Each number is 128 + 24 x the weight over its row's rms, rounded and kept within 0 to 255. Layers, rows and columns count from 0. The size above them is the row's rms in percent of the matrix's.

# layer 3 attention output (transposed), 128x160, rms 0.0509, rows 106-114, columns 0-79
size [ 94  93  94  90  97  98 100  90  93]
[[173 104  81 148 117 123 164 132 122 119 146 132 113 142 129 130 131 109 107 170 134 148 100 104 114 139  77 138 122 119 116 101 141 117 136 186 166 135  97 114 151 151 140 129 103 116 156 141 131 111 115 146 121 165 212 116 147 147 170 123 141  99 121 119 102 180 147 138 105 153 155  92 115  79 121 142 121 113 155 100]
 [160 161  98  96 146 100 124 145 106 106 157 122 101 129 126 128 157 109 135 137  94 152 144 121 128 163 116 129 163 108 112  87 172 162  93 108  99 124 113 175 137 124 136 130 165 126 146 112  96 169 121 142 128 133  83 135  98  94  85 159 117 157 140 145 128 133 137 132 126 111 121 149  92 157 130 153 152  79 123 130]
 [146 145 136 134 100 124 117 118 162 120 111 125  69 150 114 210 111 128 111 135  86 149 101  93 137  86 156 137 112 123 134 120 118 154 123 117 116 161 110 152 113 135 118 172  83 145 149 159 111 112 134 140 121 150 112 108 111 107 161 154 132  88  96 113 127 140 114 143 112 165 155 112 137 126 165 152 130 138  65 145]
 [139  67 153 148 149 132 103 138 105 113 144 141 120 140 153 134 113  94 115  86  91 119 148 126  86 160 117 149  92 110  68 113 139 120 146 147 141 150 138 151 123 143 124 125  98 113 161 112 169 145 129 130 108 109 139 155 142 144 172 113 145 140  75 131 155 120 135  79  81 114  55 100  94  96 128 131 114 101 169 127]
 [ 94 104 176 116  65 134 147  93 135 169 162 134 115 121 116 136 138 130 133 150 127 126 151 160 119  98 124 122 126  80 124 123 114 155 138 148 108 107 191 117 121 129 149 121 172  96 121 143 176 178 119 138 107 113 143 141 150  54  89 132 140 127 100  88 146  93 141 123 175 133 117 110 120 110 142 130 150 182 132 150]
 [154  89 129  85 126 132 167 115 136 138 160  97  75 118 159  91 123 107 167 133 109 114 133 142  98 128 178 136 116 159 121 120 149 158 127 146 149 113 135  85 134 106 146 125 105 115 136 117 158 160 124 140 139 131 115 123 144 121 142  81 106 133 144 112 180 137 146 116 158 167 107 127 120 133 117 141 117 128  99 161]
 [ 94  94 115 151 134 125 172 104 126  93 130 136 130  95 166 139  81 150 150 146 111 140  84 123 140 140  80 126 139 106  82 105  96 127 135 151 135 118 171 146  93 136 119 128 107 112 164 133 114 172 115  76 133 116 118 153 152 129  82 135 122 133 107 107 138 134 118 121  97  83 108  95  91  98 134  95 150 129 151 128]
 [153  90 150 101 134 191 126  96 113 130 145  71 168 130 131 153 155 113 131 164 137 166  72 124 131  99 160 107 103 146 127 150 102 147 157 161 105 146 125 134 108 133 114 105  81 157 132  99 173 109 141 108  99 153 140 134 104 136 105 154 122 155 122  96 147 123 149 138 129 147 140 106 127 129 116 129 159 169  88 138]
 [126  94 121 150 110 163 166 101 160 127  92 102  91 113 149 142 121 168 177 163 144 137 133 140 114 125  80 111 157 133 157  85 137  98  93 120  99 111 105 153 156 141 136  87 149 107 168 104 119 121 131 141 127 132 120  89  90 134  77 134 117 130 129  99 133 146 103 150 167 125 122 140 102 127 139 120 151 123 169 113]]
# layer 3 attention value, 128x160, rms 0.0576, rows 107-114, columns 0-79
size [ 92  90  88  86  94  96  89  87]
[[160 171 137  99 124 128 130 160 115 117 143  94 110 141 145  77 131 112 139 117  63 144 131 139 111 124 161 121 107 134 131 139 160 140 146 127 132 121 144 163 172 135 114 107  99 125 130 123 176 111 139 110 114 127  73 145 162 101 132 127 118 109 142 136 113 106 132 114 123  97 109 114 144 155 131 157  64 101 179 111]
 [ 72 117  97 136 139 139 114 136 140  95 145 117 121 113  73 148 103 165 145 108 148 145  93  67 127 139 106 114 154 157 111 134 121 153 133 116 135  97 114 157 127  76 131 114  81 133 135 123  95 134 153 101 127 114  98 142 119 119 159 143  99 124 105 122 118 121 121  99  96 124  98 101 139 120 120  85 138 134 163 136]
 [181  99 136 105  87 130 125 129 156 107 133 174 151 140 148  93 106 153  98 108 132 100 148 124 116  88 127 133 132 156 129 148 136 141 186 153 173 103 120 157 161 132 156 125 114 157  82 133  89 155  93 135 111 134 160 138 161 105 113 107 144 118 123 131 157 118 104 177 102 171 134 127 122 149 125 128 140 140  91 153]
 [113 122 144 114 113 105 156 143 162 123 101  96 101 166 117 147 142 148 177 148 107 160 104 104 152 122 100 121 126 150 115 149 150 142 108  98  84 122 133 137 141  73 115 102 137 149 183 164 103 148  74 134 143 111  90 109 112 130 110 114  99 135 121 132 172 133 163 125 169 132  97 112 131 127 127 164 137 120 107 135]
 [141 117 125  87 154 112 142 134 128 100 123 173 159 143 103 147 104 122 137 128 118  78 139 136 104 112 108 109 126  87 103 145  95 120 128 115 130  92 156 126 152 124  94 126  88 196 111 126 112 160 115 169 100 153 100 118 147 160 118  57 117 109 151 112 137 122 144 159 156 173 126 157 143 162 142 104 126 154 126 114]
 [157 128 146 115  89 129 141 130 160 120 135 109 150 107 111 134 147 173 105 127 122 138 124 142 142 153 128 121 122 114 152 129 169 144 168 128 148  83 103 139 120 173 142 158 143 137 158 138  87 131  68 113 118 136  97 143 107 101 133 109  88 121 116  96 128 103 144 143 132 116 145  77 154  97 138 139 118 135 128 136]
 [132 108 138 138 143 106  97 107 177 129 158 131 153 145  99 202 110 102 135 135 128 103 152  98 101 145  99 110  95 144 130 120 108 131 129  83 136 113 144 158 134 150 139 184 115 154 142 108 140  85 138 135 126  91 139 142  96 130 162 123 148 107 160  91 145 158 143 106 110 146 122 128 141  84 139 110 165 160 130 126]
 [110 146 156 119 102 153 122 150 151 142 136 157  74 168 157 100 128 166 160 187  97 128  84 152 139 202 174 126 135 164 180 162 130 127  91 127 104 138 141 123 105 100 128 184 139 166 121 100 151 133 144 116 138  93  92 186 111 146 122 145 149  89 157 170 143 119 129 133 144 111 132 120 121 103 129 122 127  64 138 117]]